Weights of a small GPT-style language model, trained from scratch on English Wikipedia: width 256, 8 heads of 32 (1 for keys and values).
Each number is 128 + 32 x the weight over its row's rms, rounded and kept within 0 to 255. Layers, rows and columns count from 0. Numbers have three digits each. The size before them is the row's rms in percent of the matrix's.

# layer 15 MLP down (transposed), 896x256, rms 0.139, rows 879-895, columns 0-63
102:135133113097174134141195160088127093184122135151166169127155135118142151177144149174099071093153096107101055123176140095161158122140162159197122104126090147129163162101168128118126131120105127
101:171140127167188037111137169103120133128126077122106161135159125119138150072130076137141115156089131098143103161072167102115148138123137198088103117177141083094154118137103122116086129206120176
094:163137112147166107141130190096147162115159116118153115158137113142100133119153121164172098126128125078155176086107185151095160106135153133154094112169183109112172144081130148096184119153127157
108:152140147105139166172149122132107123105140127111158076179077133096158095139199170119130118103113121098172109074166148140123153101129136122135075128116120075150092116078148093106101096101073113
102:141153169159148131115130176179132068098097143130130079179150137128095130098164188160179068191096163122200144166108091132122112173143117128162112081121115138134105102122112120125104080136195106
084:143098195159107099074113106164145064158116133109134139166112123136146144074157155143180133100118000121130152158146190129097143133072134149106157114150165070124135076086103127223135091117105081
095:158102133110132093166118139153118175113130094115149134092119132067157146141152155066085184091107141090107115104165081123151129145117150127100125133132139118072128075144109111130162175094160098
100:098190132092110111081100119074151082093140172101114143154099115195120123167164145149144117120110093092121133085137180179161107119143159113068117159102136201110136143149121117120113153112091051
106:138047134108136123177167104157142135056160141144123166094174121109137161081095088112113101119130145145098188147130165079146156158160123183137155094168083118131136100167155164147117216103192140
104:096107069119158104153162164093161119149109135109113167051111092185123115163121088069132165138114149070158124147095143127117152150112113143195118170167139129100092163091130136112178136072131113
091:119146090164168164130088131118108186158147103115099115151087174123142068121059184130120168105114140170145161139163135106103076090165105150152104111176137155106124163143169168182156134098112138
094:138099183125087194146081085120141055140120131183129137175147134135118116168119112120161138175159153158115112168117129101093190143137106117063168131126099146137105117143219084133117156115135131
099:197115109090094118100090085139106194100107101120066142098138140136137099069115107143103098019122200130119174091088180128094146085163122113145153128116156138117163093105124175108123120131145134
098:125097175085150154063078156146086180171185139146137093099106140031191122134157135118114126144066117132184146138100140103151101043142128096127114152126122128140102104142115161083144131100126152
099:122142169181122104193175122106121110157174112115086089063165124183067164148106114144123087174162126171160170186080097118134174192142082122131122073118153120050103160135150073193074112120137133
100:116077074156160155142140109092174122129112063155083089133138180166120120157145146116148103101106151159110150148129132157109182104156122157229134174134114151110110118112126073082134159106087178
098:173145142156129142150105190082097146120122134145152126172119129134171129103150137112112192096128203094095139137153159183100118116127134146077136117121153121181125065190101120064058097142100141
# layer 15 MLP up, 896x256, rms 0.136, rows 880-895, columns 0-63
102:144158134119128112115145126175124171132105160163116200141136114164103159114145173103131146119108148135071094171153144095160170123133111134124156084053092136113150135155126154059128117069110137
115:134149109091127114098178159118083098097171142117134165170137093144132115150155134089098148208115124198097150153125041138130115167130130152142095137117147138141148086107169139153131150189102210
103:179176167081125109162125156142112143135121126163118192087153112154147061129056096122152094066156142126147131104166180123184092109168090167090158070174133112165125095145174168097121125095135178
104:084139118222105150164092089195106137098067065139100104101096141077082158089123140127145173195118137128123135127180110113134103102148091116103131067115091125089122130151150111096126125122170152
115:131143119125114137172187104085087103171145102197151129093201130117092141156158156193131120138134108036155158098134112110089147111146149094164125066112095188105080157134170116190099104126181125
094:106159105094122080131127149154070134151109142096076113152182178155156119125121118112103198128102132065098139107174127152098154129091103155174158107150125123177111121178220144129106132133059128
098:121119059163133127112118126139136148091141128172146170137113119083097090173155169172079088142192122164107102156174140154158186157111157136095126133169104037154181133105141111111162128145209132
108:097145144125190104087152151182101152134154127167129127111108112084122125149136130183104150190058167080045124151128080136103128091133148112114119094175142095105095183150113121158054098074123077
096:146109103102114135131136128196084147122141075113100106172145127200074079163130146068143121167124136090164175123175148131138104153104144162140132158116133095136138109067069100142180079126071110
090:117152147142154105157159098127123083139130141156166145140172113099070130172143142116138103149160112110077127132084109143100113157135157057170165100109152112161150165094074058159135096151068093
094:076088122149167120112154127155198098086068154109067149231098151194122149105159175124093075138150214150152112158123156167121142094107131119101149062158158082090158141122080115079128139143147112
097:145162077142145161158113145094055072144168141140093129137123179133107177120167163153088232126130158175033136130154081070108145112204130103107137153087089159092133115122129136143111102168153136
105:138060108154143141158189113139107141081098085156143024110110126129158090178105108123091128130087102129110089114111094164146143135134154164134121127203140091082100125140126132165130172114076141
096:143104164091111117091151157121089119104100173066139137139085131149145107059115127074099114137119118151102117104177129104114153143147131129129097094159029154159151077077146118112118140190114111
098:074136125176114122115153091155146092095139091108151131096075115182092135125150123077148154084078131105114113153093164120172145191169177096185054119120073151145148130046101088098127062112178054
098:105137111134108113161163118151134159159156074151113122150185143077165118096108101188131136116128123142095142094127171121112155103093137168120100083165184148144157146073083100189151119202131128